python train.py --num_hidden_layers=9 --hidden_size=320 --num_attention_heads=10 --num_key_value_heads=10 --head_dim=32 --intermediate_size=1280 --vocab_size=8192 --hidden_act="gelu" --norm="layernorm" --norm_place="pre" --norm_eps=1e-05 --positions="learned" --qk_norm=false --attn_scale=0.177 --bias="none" --tie_word_embeddings=true --parallel_block=false --init="normal" --init_std_qkv=0.0253 --init_std_o=0.00596 --init_std_up=0.0253 --init_std_down=0.00596 --init_out_by_depth=true --optimizer="adamw" --learning_rate=0.00117 --beta1=0.9 --beta2=0.95 --weight_decay=0.16 --lr_head=0.0069 --max_grad_norm=1.0 --warmup_steps=472 --schedule="wsd" --decay_fraction=1.0 --decay_shape="linear" --final_lr_fraction=0.02 --batch_tokens=65536 --max_seq_len=1024 --doc_mask=true --train_tokens=522000000 --max_steps=7966 --dataset="wikipedia_en"
Each number is 500 + 50 x the weight over the matrix's rms, rounded and kept within 0 to 999. Layers, rows and columns count from 0. Numbers have three digits each.

# layer 5 MLP up, 1280x320, rms 0.0497, rows 228-394, columns 80-119
442449402508519435419478438500504429495541510569527521501538474510475483495566474507490498455547500476477585452559545492
544455497484533509450453448361497472482502528465495418456489469404445490488533530531550494419468584498449497507561443536
457461483455514472566459485485549531519461555478492563494503475496419428537492464511568511527511407527520520507477473494
472516422570486532502487486551487516542469533470544496504487418486479494491521443425522496520509451454536521486500600461
572570512374506348506531480538503498484503490510540512507509582510529447476490525623597476452644511494504460514601611526
485429552418484504476498486571457544506469541509529589503479538447460538573443475585462440477504427556485435522613449544
498536495464399499418448399500504533475580503464430572447525482535432427596513514428528517399552452517562500459504527463
500495524459482476499481579494539518464513523472614434497485462476407470507450508498488561511510463494441542443536541545
518455474568492501452538441498488480491541523522481460480535454535494511501444459539505452484497497433500445485556517582
595448508344477476512559478496529523464579535433473497520441539494489479571403492582437536420509578541493405489567538529
498495486506517544491504538467557522496504461479506427547475447430435544523585479511413544475463541442509529519509591535
486514424401475449508480539459583389458503411400519472466500535495483501537542440474519453448535473533567489510496442505
519463529459460453432529522443505504598547483559470455444529565531383634527526479571498521508479455513445541425596464521
570520526474551431589541464434562496450574463429510428534460560452539544427543430448523508467473491480447520515536561592
487505515509529416564499505486580554613566368619506472471515508485464530560488440543549518491458457479400490506441487529
501456462494513580444491507419571524466435539529504505445428510436425530492440434512506553529483531495508536476475542539
430488485488476472491483530540510611446488438525537550562497486539475458526547491494487612536567470459446493509501480541
521482432473623453482477538487565494427453486508490417520498553500448455497499524584512501575590531518586551447456453494
404455392546481557493560556445468537444564556520491460480376445575494480522509407502568627529501448492530487420521389467
570354471553561545488503578502520417441595497524480537511399525492546559419550421552472524558527474510499473551501472580
499428491450476562509523583551394530545428460497468537610479616514500555509554507558561567434534434612510466531495490483
624478458525534575550583549454479428533548493519464455542544508478514551467467407500467536486602409456582431497494494509
559544492438608452509589518478597510568532496464456466451548580552549534540524513583441528479438490426481447461474461591
542459430437407527507456524398485558538528556534610430397540451477497543551529468514491594459535464537469548424532493571
586432546482473414451385487459462491533579525563496547565466576560491558502520455507543435500543545512480514474569494477
422453472445501429448548420494581542462480499514533505516535464539408478547530468507465529531458546447504595439491547593
507494484493552510548456502442493485538513510574521478543488552465462466526520515536473522480562503565568549476490513538
463575464527435494503570522424490465483517464549541392521533539507420564531572405486433602415405417444542490544561464362
489480525339471509492528543439518566410540492554531454544522531446466474572588459516488535498508515571511441473497556586
536374450559505491414505422424497481482478497588454542427491486449423441583581488492461463449464451497459492483553475503
510452487524458578430475620514498499501450410490583447573478474484481559432423518549489520488485512367483570502455540466
517455430531486476494461435470561464551506611462538527481509525524440429501477455483561467547510429546615527514546546599
549501417487551550455576457466468518503535504498467487562503523513459540498522493516488474490564519499479420377528478412
468537506411477431636544524411526507453498569475495484540536556521541468514504448445492616563489431560495454484538594524
434480482546628463476522531448577512500457432543633496499373521399465538411601485499447508614553377460566452381538516593
493475456504482564506574533459515523431539507499478432566489496461454556542569482565440456456437474606468525418470458533
509538503530524423472514529426522454442549517521612358429451542430514509489533513480525536479502498535477588513614448424
427491417467466454478470454504603586482466386556454446534585458511426481576611450495457563621528467468513451417513572567
509413420384485425508536411540546501508560560463474429438475472478528453485544509393425534558460515459422550554559476482
581471533487517432437487469479486579487414553460491481472508521588444495568434514556450399459611503441488486483512497486
499478469521499526495543577537504563543618488534523477499507554499491528505454424466421518535420473448495531526491551533
462527523553569554435482519538482529532516423542505556519439519474465535488538473468525537535515426481527554511560526520
516470416596388427466493435451464521494501633580609534503459557535458551479555447533550524494494560545512552518465583385
438501501426563533417562499495517551585497440537508500398498509471522502437531442521496508485563398374493492562484461514
600538574526556555407554446553566557406508532544461513622553459401464475566586402460443429486447453506531518519470548546
451510463540480581428530482566515600457471421461447426566535513644398513475544404504467522569459462499498475437499529495
464559499479501549438570530541490562405442428541664536481487560506432512512515483545537489474547463483482497492463523494
556434570481520503595510535528508521470586499485555461499427517493561427616523393434468507500566541548544548409530548598
502540488491463446558463515508541544480531507534570451538447502488408592555615416458446540543565452495492490395590583505
553508516537525326452489600431626599497517554544598417441425608484448521448478427451450503629523526368587556383478474377
481480432508528467461545480458478469391576605460444564569482466411482565432457471531528414364451477551510433591472548486
452583436446448472497535508392527468466517497480530473559486537463442514570451388512445589543526543459499561517456471484
493505506470516591478560462493519579547414515531550419452521500534435465522442491518503491508598520451516583482534551597
414547493476561578586508483532646615482561485576456577535491563521480493409488442485457532471519503432535513501547425553
476465439494504484543568473425505456487453513577415548532538495542538530423502484489504602590413468446539505455525470540
559500432547505434440467559483551499532531505488474531416496531634506484539571473487526521428557526487509498513536516479
563527437468450588523505549449462510501526532488503515556467547571458557448520499418548532474471448488528540539553508526
491516542527529478499513499445606421512441558473464412489583566483503544546552458572560505406487432514513452444481443521
501501476389372540517584594476604472553473503544495427469577631531544531550560483440558580524508463508513523497511547566
455463423495541510445522466385465479457579577497460528492508506500512522515529474563376478440476430463475466465649532575
471493489472486646462476519454552521566579474496477512568505525580391478473416476663509501502510496475576520510533552573
427430436465494506436518443558536551476509472575505430588415536539497573476560504546433492456516524546570514545592567594
496504480452508510373524444501480510473526562509397556474484533521485573505538446531557482447517536384404478490427499507
522536545470637481478472534453525539503496510464561519533510497594488475488574471392330481508524440450424520452513522462
468443457442533481445451537482516500444521529514474548462539447522481456553432445532534463460516443413519475610502461596
486510454601415538449545527443552471393537556441440520499509490517537528475610526490468541460521434464470516486510508508
514477451523436517603498562490503492401581568470519457591480495559454586488508423545504434563487550547441463455461527394
465385542539496453537501544454510596453483505652471483492437522555420587452538468609534443494483421515528495405548525520
530444460449479454545483381568527538401490592426529568462539515551500530450495505514468495491553569486490503440475521492
608508386493503363560599497515532433494556543545524420536568558549482503511561431363458520537537489547436556502555545491
447410401470509469496539421566608541517536390478503523513490510575517491442563505475522523600430437548475535382398535481
456555396540502445554493514561516556442462493527604513560478476462486532486477454512504502473537510492494564447603537546
412509448442458471452534522460565469491512376511570450464496499411490560480417458453489623508449492451607512431497470451
448487598440561554615495462462600484515487509545517643552435486439453670507543432478492522515458520561574551462478482574
473499464449495544481495533467468482542462435535505457453429458540553572462459505498473494481487461471495469440477517470
379538494542489484512576460510522608450633518588441545446565566479476522552435456505446456480490476498520490445604426498
503540408482483522544527458468608521498562472617541459557370550428444368423606439456470526625464448528501471394479466565
464487471468491494512461512509477458537486430540512473526522553448456478509430443534469496608468574547604489503487488496
464421417492467433503599530494504476457536511477483503551530484526443425462605480490445483518411485529597551523442508500
515477498517507522532425526519487673482498444455523578446499518431476539495462471450469507513522476493520505551502452573
396572502393431514466513489444528493577583526552546499520576634495451488445533484507566503538442471536452473422602506561
544456484567552496502581497497485465557463464513491450517592555569453444567543486537424591604473490609495574451520578468
533510492504442548463565544481497535460440504526507568600528504526500483499587467588532442548550430450474518484581397509
577536498503501454506580460405584472513438492491481451494534587386459477514520481522499493425582550520522520422449530529
481484491403548449512501471558462490570540442491498572483553520556421423427520522610508555455523516467491424548510594498
537412508437448477517483507504477471554481530555452456545548484561435563590563478533518485478579457596549566538494526480
531506461422455503442444446522510507466569377521438463491477553470444504428578526418457548553468447427611494535449596491
587448459435471447518553654490551423586490452522492409529560542460495532481529471433450415526562494494569404502490417514
482478478439494546595522621476559436537420382493530420464507505439469462535425468529478634462478440604601495484522455597
551499552508586492468469562412480475462545458531455495535499498489484420482523534554396456428520481447508513530484479517
518550514535554526522524610538535463453487489518485462505514541469452577494535434496457472441424438516475470528518474589
541519487531566546536529441494513446552467499466497511582453488498433482420573522487532536538479398495482469477451541492
415462369605412465550504491492490483532454511459533492579428523563508482409584396499481474547494552485557471504481532430
532513507468469523493600588523502644521530432514517471498437540514493485558596472504486487527509467502483498493571433584
452521550562482407431467409470534541560512491572487493523531547531467538495554437501487375496503487497653441500537432526
465408571509574621509473445523531523522527466448514450544519507598463503431497525546474453486587448387516484436543503615
506474411512585442424509587486427550540504506567552433611513484536513498508555461503487569572491424503527479529625573487
482507438455436615488519580472496497509480401545451469457433581611518505505478533584531449517456566449493465502468539533
574527480457523445508455520455513553502429517526527482542522497435469546482510478542402449430451431514563470470557448546
526444437434515472553542556463516480462488565482567552473480521476450525448485445543462567521393490446601543497487516574
515517547440458512489477473470597553461490448449529568501482576523458504495522502453493563500526477540513465421479496546
497543522462576479417459502462495482576597497486431568513408542546481571531563482505469587486462460524499446535472466491
466541462496610475444586483484505463456561559461581529513492488578527428590615500442449504476666400572493547413640510506
431426512397590514479519545419478512456549480536526565551454520564511583512442551566526422497561444478479539468500404608
529508420536526471520597491438579495522447539556516345600497429513433528550562513480525463411402484522485414461543515514
434541471473458540463543508499452472482516482478610496505527503492442469430460474546540564496495490535571416496573543576
479502515497586448441469520584565525351513469461470478538471486460454516532535528595570439520480465441517510436584524493
518476475572525570444462419420529529500534489513520474492424535460516540486521478534424528410490534508484487492521525535
529531531375516398526616525469504462517507543435508389496608463509590484479470433483511490522483496495466474492491398511
530547362497440471571528464517552451505527497459467429498529491559412445462526480443512505520633444404500434528480472478
441381445574446515450450469516507551496539484519543505550426539509458521535509503551523579514451537447549560516463519519
499402494476502487586436486557519533505504499453368411603426534533505632545466449424490530434502434534491542505421497537
526554454513537444386488558514542532456484525442494503499527517556539579493521466540522523471539487407495518549484476491
466532564375512548564499515508571427477450472510448460522539473406402524513515369532546567539553525508523534527511585579
517405486392477519381519485360558573495492579557551505494479490495513574605510419458459570480474526519580523462458533497
513507541456464486486543568450494435414489555489468590526443548491407564516573441516435383403592486490432506518516505488
528460468486591498530553520410553589418431451530550456514601546511572530440517458564543543411488475507480603511449449577
495506509512529458416428446512543560499517455522567549490560463556442476529482520542560509434509506455554547532492426548
437546388484446471504461630476566563504622492498565439481491567548487520466491449544408489505531543456536595476521520525
475461497367477510391434486523527461434627540475624444427502509454496488465521521515495524511525571503469506520577494544
499489501492541507582505508386550507578473470510505531425560521525488520457495449501422521528475438434519505430409514537
432485477519451438461447406485506526510577465415528526509447527667513462581599501473488425489568483422474573480620581515
450460531444545477473500401469510545471521445453439601486479518444509576481431458420525430501485457476482564530431464420
529578476562573493560457431429492474484467599503556608522533470572499546463529484491434462482542416534551457567495594524
476496584476558488503440441432548507509462530510472536424467535522454495469516541508523506435505477501551536523503453472
451522455611535351544541524480463466506553515526516484523407456585474508489555482478440455532535552491558473427409456453
482559521558507520441498519488566496486525488460493597579515476497419566588629458498463553507453438581539507499580532507
517496481491503465552425515542525494511563525508528502456458523504455445413463494482528430604450488520492583483507492518
588430485516506516455514528448533452468509565541469510482534489433400551454524480563502447449533472525531524544577523483
408488491520488491467371483537521553504593442456549523499480484466470456507454463465589457480570438510391388539634407498
568505456469447520496461572395463538493607545541567469424437531521380675554532416523529541514541566513531465393481451543
445510472485474558512573483390478481561538351633500408508529571461444479568436490446460597539424422554539541519496488544
493573499451500528526601547509525490491497581529448507470486511482470456518422470584618498472494541487484517506444519585
525548470594458590472492454412510530491477450421559569458460542536373510478515490486483556500477446492540460447531540483
544517473477556441498540566514526540597539468459506519542490490470489501541498515440477499558462477504505601513430539529
505485532499483561458503503528478532505515482512560474489447515478378481522514458507561457500520445452562488472556524530
497543514512547455471540602489504495479642475532485468500493471587449427500556524542558597461555508479459429449536460535
520452461551460419491476611486439498513471442598460574432539511486531572469527564527518577501506491547498421486546513445
506405493508536500562454451370554532516522393551465515543414496519527498436477439472537423479410504517581626514583431465
502505459482541513464462464372530497513516461553605538554505460468370516529471380464486498517561577424511467493583485582
546600390562468390570512470428563502417522513547516398497547512503512435438507515452383505526593482454588419487560500455
442515484467565528485514560405553520531570465573533416464534514471503536447549419531405508485469502528569558505490475445
554531526491510453569502552434443526522457483495464561489440534604458451515542517471482578398538465424491494392522489517
498510509486516477461512564399496543545462490557482436560380561542460511565484460538445478528456504544543548519554542468
584502447447544546475478594518496557422454558489516482511496442432420479577527496550508541517504498406460577542532523615
503559471518540594394613497431467525522483476508532381543567536483461400557573446555551457486541429595521560464496490491
512427495504492496546490509432560482506437488500543534565423507543504508510462481510436478519528405538557475491538523513
542429521488570515531479568437530590435422468474606511561468502568519515421420552513407620458516460553514479490487499544
506405499475445539492453509478481521509507508526486450539506509476484567469600548423509476512575475522486484456487500535
445490446488546431492570537493462600557463413537523510522436512485385516559548466561441557558499420431613451505535468515
486469473506428395458521492506460473476506529527464501576455569583496590493411503579444518483508465493482474479529534531
462401542410500438505489514373534521508496479582582533525468509518452543493489455396512497397510455488514494464434548525
485484540462485583540461408510498472525468509497589418398480454480435511439429485536470531557525510466565650486600565487
508506521431452485542492561483490524510537498456545509609475590441491537570549364568465442450575445528551450516525453528
545446562511555556489475484396548556522589500595648456534411494459368588556486496536459485527608531459586437432463528547
547466580494547552503488559420451472437461563516514459492444530458513507464398499486510492409458491451493466555481545545
470467463498576545462438455514595507528510468453482501564504472505508504534488549588525458554482566510478623489483588464
546468435544386512576508535475494508488589606520540447478555482595521503449602403514520535567595497497459475489420575466
496529511420561529512511509476449511458401545574466499480465499498463456588434454563444429459459535514562446501623470476
579499438361538552552507370455518542465546457540435486592476582550450511577494501512492389522441460532534452429531589533
487493454491459486593502535561537511497581477431421591498497487554489537533527495541514378413468500447584466549527541507
534581452477384494497534628391553436506550523462511520457518457415506532539442474389458521475498532506515474485586437503
530466462619538440583512495425549592466563547469485589497548474469487492536602474439416564560500415586549504492525566586
483522506508487494444501517506559435468394590415574601484498526550371587578420512484557525468544480466472518519544539502
407494485557487538453496522432516448572482508578423513502445611424461524484555449430463615431586430530590477513531446498
423518534535574511527455430486565500506473527511508560513531508563481541534574497525506473505500396490526563484509516478
528524466497506513449553511510576613484472479497450571496531495585466558474528543476466531522562567436475486489541444538
# layer 5 MLP down (transposed), 1280x320, rms 0.0465, rows 228-394, columns 80-119
495559545495475425432503486507451537544556531443491494473512512486504511502587393508482500429402494538525383429472631576
503519535502441467515420426468467523486456567508555522488430451470558572493480496455471502491496538537570495573576594461
515498561536585530480465518538486467454463505537470575467465480510542462467525478518508512510499536543577478543526483520
509448423488533456579413484537589450478527435561560481458486526430509532447449539557475537549573573477462471517513426488
419527535427500461571606509537511462539522503460579461491572483487486451412567515566465540528480548472446436563507527517
477473503516532488456379401414529448523506466523507494541437561519464492597514474456486502440433460485543506520479501468
480419496528536444604478508435467490472499462547530519609507447471641528507478471493472425443550462539508496511500494487
475500434465534470464507452459479488487477404479485583504488450508473530528545489556520488456480507497418545529564538442
509431572565449528560486537474521564505518503485501473481515454524510399483580429516473553548508395464419444536445400457
525465529566506514479416494521460543463638505552496557452456439472505577518520567560465498548471499490482490469426543511
600508517532518509550575505481441490435460589443535527470469444536495506434483509505572472428444545439472450633454522460
518490467505544525462464460513436596545571570499512519464444442538468546397437512495444446501503542445493509569460470481
568410530568526364507528595551583474649489403513491495501505511393453441412620564493376657607456535487510421374477505544
539639439563550614485453481424504588455516453423494479471580488513465499508526453479443582501462542398505535454574435599
489435484572489435566406399435566415610660470612414519509392553425504409421478519466463458488477499458439466468460562674
520488426614566450499542512475480526544504486590535543454454500485554476478434529428405491467525543418557535494434529474
549470463534561455522461498512459504521527535495456471531446551422443480524560491519493475453492472426545528556503493422
460437478402443480573425457541549513534425519540451518492511521436436526485454516424440376476587423497508503500477505478
457536562467409446581575594589472464376503563487474523555506342560571498535570424504441505416491457578700437425490427465
479479499461571445525506472458462499631509441459492501472443470555476491474472479595459435610524513497533514513504458445
499407562489437498527587496567558581393458524601594398602487510531611487470524477449695548500526486461492553499576444457
615588531454513545601465363510499420552405494494503464461533438522493443515566441505514505447524466490443448614518520541
519470549457527516427532477590533486452447454480521412499505446584521482468387471499514512484486468430476498556511468518
596558550458604542574465526479566492476448540418474484462530408515533606425563410491462453552464446578474568501533494586
562511559492473444534559496488541468480490512419476419477527480462452505514517486496537492463483488522507461495479494544
526565597478481499449626508549490430546523488455537514514558409360571500504618468597437499553424428507465475455481445514
519512503515442510512542477534482529496522441486497394510449474485470488482543538516492526508510565424540573492443516481
511551447550599540482536502485493416442513475474521481515644506393532491535552486465397477528515481546551494486511442493
407497554592470460443518412379447497510481433501503474591562437478595506549484460475430561537490469489391508391509535535
400453507490454612447589384609440467502519394509506494501452505582470487517581566502493614492528529481568435520496463553
499515585479503471540568460483429500468373469438570505500378517458565542435498502457511549533540493476588413448516552360
514520565551435446479468512468459475502536479526500477526472488542537618501515558464481480385504470458472459526448477392
504488399479559559471583505579515550478420521453476421526536492509486412484474458392460555479434521501561575504428469425
494557501493412493484428445372472521524490601467452558519477478547489564440456488493505505604455526564414532531452568469
552441530455479430630422503472623541429520546503502510575394601424526488472426640437506559537535514500564606471571547450
424451523527443578524494503491429457506456520556498546497410619489508540455494550423518470535411579448565514507514590521
585502555420533490579549472505419408434475445475620427511465579500448508688473543345476408451487521535556538464461472380
429505479526580443522495489468448466500637499534686599433471539477426520478401569488559416460521508492477435597435532442
428521447475468483393501488396451485513501485514473495562458502442500529478543467433504571470514544448574470508436540488
518437484429557563564497498484482418504570511509521496438499524463574526537529471524509480407534447495515568469466374523
440483469515566415489493475546554584526546384552432468439505494456532544467456451490458532548479521632424521480505434474
528520512520502420480440507414538435517521519554534474523467506569497488589520543500472501531512461463526474467505521485
551485485549523514447559533659419470512507426494473470475427414570437442531408437502596432452520529389469579494489506478
579384464462417487580515523583479385514431494481562531554504528482539474479569476503554465546420470555538541593440559528
399605543530563540494511530439519498532595479456465421490514538531539525537466468476511519490466547460536443451514486428
592386480457494451433490462475406551588447514532594364558527552487473456533506518510454455412553464477540656460523393497
506499470480515531527555511564552477589516487457574506614491482386474395438512523526426491590510528519439491455629483566
477532433549541442566511488467387423484478535510503506505455490522489479478498543485570554484591536437444537563590451518
529498584508479451522504532563577403532437505499571424495520509517547469501512543502500400514430492550525523482510402433
407361478463498464480517485543336646423515549562563563478562432632508421467501370478507513453489430503352546403504563508
579417501502436575555507418570548477528493440526509405523468406524488473492446544589472570585481482549549487539565457496
474489469490513474551547482539405606489487517448422455534469527485534307512482553544615475482507543543524547475478472431
530429455526509444445499519539438464474513478486565443482618540513491492515534542519462498506381539513577555461490589515
479478509529526467434520518491530471422457435485501492568444455571493428526454468458547533520457526521517537422526468553
520483499525493491457501585445501491421533513527582514588470442441497565495600526505492514454576491524528511524466544465
542545520488523499541453394429457542613460428552513529495463464452486547512430498505453509498453472478482467460499444422
458514518493535458519450532462554576539452420490530513482538500533464474554560476504572500524556515522470541438450485488
512453560490560470541592432553437494544433558524519493547567462444502501507484551462525432557486497586428504495460470486
562537692504386600468507471465464412548427456432528440486600473515603453506551444492567500535527508532492450589565563576
612533410604483517522647502469433510551449502525538399412477523598599534512554434421422542473526427490493565515502392431
472520596568595514476444615598479570477541403583470477518455437459421559495464507559458515545435506502494474472431483468
461534405561546485572503447502441497543479452480486455436384509595539472465540512532494527457529538512530537514559569476
490493514538408505383507488453508480536503512522556444566591481547478521436528481443490527523494480467573529551578498512
493559489548469529576458481467517545425377586540476493398427472527545532471431488517535475537506441494484527518433506473
518557525490469516580521517538465480538523596539532494506421514449511447503473554565465583416474447485439486428478505423
503523597511548453452419526444547455461459548488514523551482491586566472479542513416537507501541482401445509447518534412
574497531578411537382504489512498469480429490402504595481371510489497477550488517500429488581515487522419445399498498537
512494545496566548474510520534471534530486487520430405542443514519490479524543464432557450522462472490483448476449484505
492450543506544471503587516499447502483531477566452513399448494493533499528566548508514559477533462568462518523575470462
506523521618534491536525441471530372515579613475410545526516553475578492499402494529630537486559466427439576426491507522
535566469544453498447522467429442539526351536444530513571438449510438497505516495518553483458518575506529600531467528393
586480518471409556419501503419491524552603511442491539495486482518485527540543558481517491514514502561517480582415413485
487492525530498484495471448538508488465511577545500500447481507426501472465503611442444459546590526541508484498470636513
497477487487430517435406569510448539455474478470540545531474531530490553557502505436538500563376499484489574460521562523
517488487458551532483558413526557541507506536487480588494545511467560514547437536512553462482628548458512542486545494452
474511500503482554400415530488507490479391571474502513453469512423563547515584542468359565433441461471514472563476478515
561477445493440501457579461570559508507530603443512550475406442514555408400535451587487538594497434372456476449534572426
509415561519442461399502553491496511453457468586510401493469531496493521546463551469530466449457533493445504462462548470
422489448500555485509417425475591625518543413516486508454464547649571488462461492390552555574520536492586555444503577509
490567556510574462535467587454515440551506525529441512560489554537521504547397410478480490518399531445491445530506450485
431464497412503523461515531516522516487479444441479568502471489544483445509485525534565482545555595498510540592510482474
561519492516531485568429463494481472480388500561500522487465630479496528503426496552411470571453501480457505551499481547
449490501495523550496550513503541541533508468478508459490577426543496438422497555472470452520459581479483542464526495512
557462494526470414523535525507547495462494550475477527520405455471550531540479455453463583539439556475490460586437453570
538504352540456512505581520440443469503516443472559512502512483513456523529516480502608502451534518387591552497559480540
396561500568497504482467492507549480491556537490543489492545472538533435467494499532469438578494430443474454444471400513
542506535558537482473524455410495501540543547509588473542426524477509460584473436538496484476475442552534568400395545400
415424525511495554550586510438515540480366626530453462400516448435570489480450505432507484485532483558497522446638508485
499508535453447509539524553445547515475408414408472425497542483459552449526526383489545561482565520606504587435525364512
435511501472473453413519529480394485501458514539556518487511503498432563537474491445505480493481527520451487462532517502
441636463423586484527490544469513502536448497461456511504516433504540493498508539468546608570463489461548508479566424462
494511436540488490457472486554490488591458504587521456447505505452464487528545461538514471475396479542479486463386471574
527583568545399562480441465418406563473452466520445514459393524467521470581500551469529595491478517476520472503578473468
473559389524474490582513533519535559533518489470594486437519502569579433451489541441543470550518383559545425449409496478
570534474448471434553506455448523554418491539494458456471519538507505522490536510465473552501455489579492492568514527545
528453546537451521481427448327525557562445442571424525462597471623525455604544555522512524549512473522509526410474480460
456506430456418545518511459474486518519460453597467447530503379499413440460600526488539469464442437615446511612439508415
548476463516530552555557522427436549555553485409481567504512499567427458489543456530566502609459490424499504466504493484
465568509519517417453563446470395525503549358507567476451488612523592483520500528483544468495591516498422551533413485480
524519519533547528412491414527491484582550482464486517521534503490572486477491580505576414617494517481448532611562490506
457541441450514483590450489500447575468458492485541479530540508572533487441551516474558479518506492482478475506512482471
444427415424425454509613550572469454532491552538479434487511491511543473488499497559465597573541458530528615507456563472
572523579461509393588460475494534539400593530427502521486485564614651531493568538415475418526469483349479499443416479506
542472555599568475466466539524431513448531552481512539544516524468523516475519596473460503415528512525575513593488517479
569469529545318434575562501434529598466438511538457428498484520566414474537472547498529513464411545528541527499480512444
501499484480517495607529534594577460491560496477419516481443549471510516542427422432610493486514580454487515496480526559
535446479478433500455581557681508431562512407443468579466473489406445570506544519463373513438449510540416504444405529499
435514480452478457434515512557596527540449452459470572495553442494562506484478577422543457514521516512509466498470522559
459497483560498539441402457519514517509497481528522607491404516464390453531474567540472485522487499458526523438532582487
484441546581389565504434480510572499450491474505508449537506398480499540497487508556617533506452580474546413554501462513
524574603430514450509541536552508504475437546445498490506544535453495514481503509496483476519540492541507415498530438466
496447503564480468473495457537473501589439462579464462582474365510427512454562483475490517526539380431531428552527481535
516542443538570580557464461525480481640559482547558399460461549456461504490417470494491435571453438460495530589515460466
425452465488462506490509529522473548597474537478511447503515554516476466468474549540488510505476592448433547528539511515
565375549546515515557451493520631507590454493558580598475509449494510528519388545506538526450498499499467523448524525637
427488497417509531534432479549465479461321503485525504446479460469445631378501524533506530641438565411483556535553501498
509519601506540400588546406533545458473532537438501454508567478476615536468506510544561523488420388544458483398503372586
537486558505445544518546551536534521374419511469465509514482521487480536463513487489449491522527464563437490445471526503
415412525453526486494533606402523546490531615478564485447540503428428478377551540553572584521586514506564389458515460558
478479467519497463517509509518486512576402556540492527474411517543578434448480486527479500511494494562453497458515467511
442486486543503477472561451562497629509432482549517545548470388574504538582511573516430426555471450466523528477444548549
527457467444593470532534474486476464502501502498492445473583469383458472536556583548486629482533519578612481502458551537
403449553474499444452479574498543494539499465589555483575510466463479459543556657576507649461433471485540448542564481502
515526539605560508480503514502425502525433471609489451504468533486519469503519458543465456536423567451559547539497475471
551502494491490564518514499479534493531443479461536465456476493446545476526518443509519532487547534520526497419495454503
444462528528534510506501473604474524612556566576559485393549569511621492523467455556419543490461540448539568429457496548
552490495546513467476446462607511554426491469534506503414464517539469545513464480428520532497428467536418467561501591465
492478517388501593465517516532541386490543502573521561569535536497521509500538510562455454501565443511494470505527486482
393494548471498489518560476503516465490494400569511476434444480503560480508486460504491580553463525461526421560524540451
525397507479500489562493462409499539463470358507440451539374472559559559489455502482527536445474497413538445535536533446
507475513449600352507554423486430600470492542477480495527449487540424443431585491556494453380450482391507509580505517543
524506538486437533505553427499487483534476467524577428448529557435457454564555523355457385425548522568506374528478571574
450549526526549473519571538458457516536470424466393508456419445514565559511549485533491532561510500539458493483535523510
531556447571466479556543472398469431492406511447475481499487560440498443480501499439429554528481460612438504501457464477
518504553525476491451391550472483517503520588520495485491497486500488529473548522521441507482499521517566398501462467483
483491496503496377549492495469485459480521493500520499536523508537498557506450542514474600477458526536479509465504519460
503576636554483497536377378512502531543507456452531540565439514520508565509447495501504450471395520497560402562449499419
500532497400537489431524460479578500497471555361538499504484463545529502507459415439532434499475510421463603477403459484
491498482552496477559424556564508562468552555489553484496521456547495617449462619520501464500445476593480398545534482554
473547534464494481514521539598486462537470388502514475521465650462598484468505517473574559506472496513491471441422407471
502510502564604504478550481436507515532437471510564433452461608472527420572422489427521519483449535509468565468570524451
504469563614485516515525562390500552458498528448392483555543511539548512432505473405505422515469530499524464500527420567
531552439496383442462523494502568435455515655554409530387519525373503489563456518497584561460547561479500556523535442482
504551456545559484466485487513378477506536500543476403486398619420502425450529497518420566472437510533561491528418474474
548511506569493482549406464498510486491502509486495527468498512459549471449455494545484478492526529512438411484555536423
449467483490497514506435488577429563429574553441402583445582413570463561470437472552434466508393455539502553464602556489
485496493449498520545542503480445467462518507478543519557563497459516530449548486551584525427598520530535516569499571495
561421548397390533479482531422558510408408462458559454533517599434481543533450673604573578493533585471360603454455511560
464483432525498435582593531534561567562559480482540514504463540481588441498446511499482537555523470506539457517481519495
567508518514552547477494529511396498447511499482484464471506460442585489504527525485512580483479517511464523515443497429
502528558511523561540501578452432585449546467557491537395539451492466447486494453515464517433491515556534502558542478495
512535532555526495547461580523488560540476379463547433531520495481434445510481531471522506555542520514602477502522477543
504519614520455522528503519588461494499531497546479472474444531561537493531535488464493537511485504459422525508526523567
477453487537439462535458522531538479491561547521434526487472494562436531422512530443477474429441414431470472440488607509
499543493505498501550466438504537457486445525398506422536474503457543427422513614540433462527379486502560517468494430498
524453485526505352529434520596413521544512539418556470569520471513539458557464615477510626583538521491554500519530489536
452477534575364512514503527421526478553507499494516525479487469536520629517522547562561527481494498511446523503497517534
539438541462438508465426445445456528495442466494582558609423505572526483589390568483551484527410422511562544519559486500
438517490499491521553462482382514520515563538476437502510487466540541520402541486525591470537564535447552480444469516496
471532581468607439547429534486478381517565606420500459568475482474451493457498507566462546490585543457513453413431502496
529474494500517524467482533485487477498400548585573454414549509439395507572467509525422555487509503508531449454524495429
518534477489542484439505588537472505483600458590458483496527492453471546514580463582502497516557565434477525581537411501
456505498488456412434464457481476464504487485560531454481579466556485398495485461461492486466571575633517561471444522442
469473528535501486538515549518446553453442633561487489453526445521544479530510547462530507452489512447498447433504410472
465488492439474471598435574583526521383537629458522468439494409466474516496460536431472382571455556574491613469445574509
510521488478481525480471508491521500449537514538497452475540496428505485445460499470524460510493493495478472527557487513
564457498646471579504473481449445426537412484525540471532563508448428479529438514527529429452423533472521483560492449428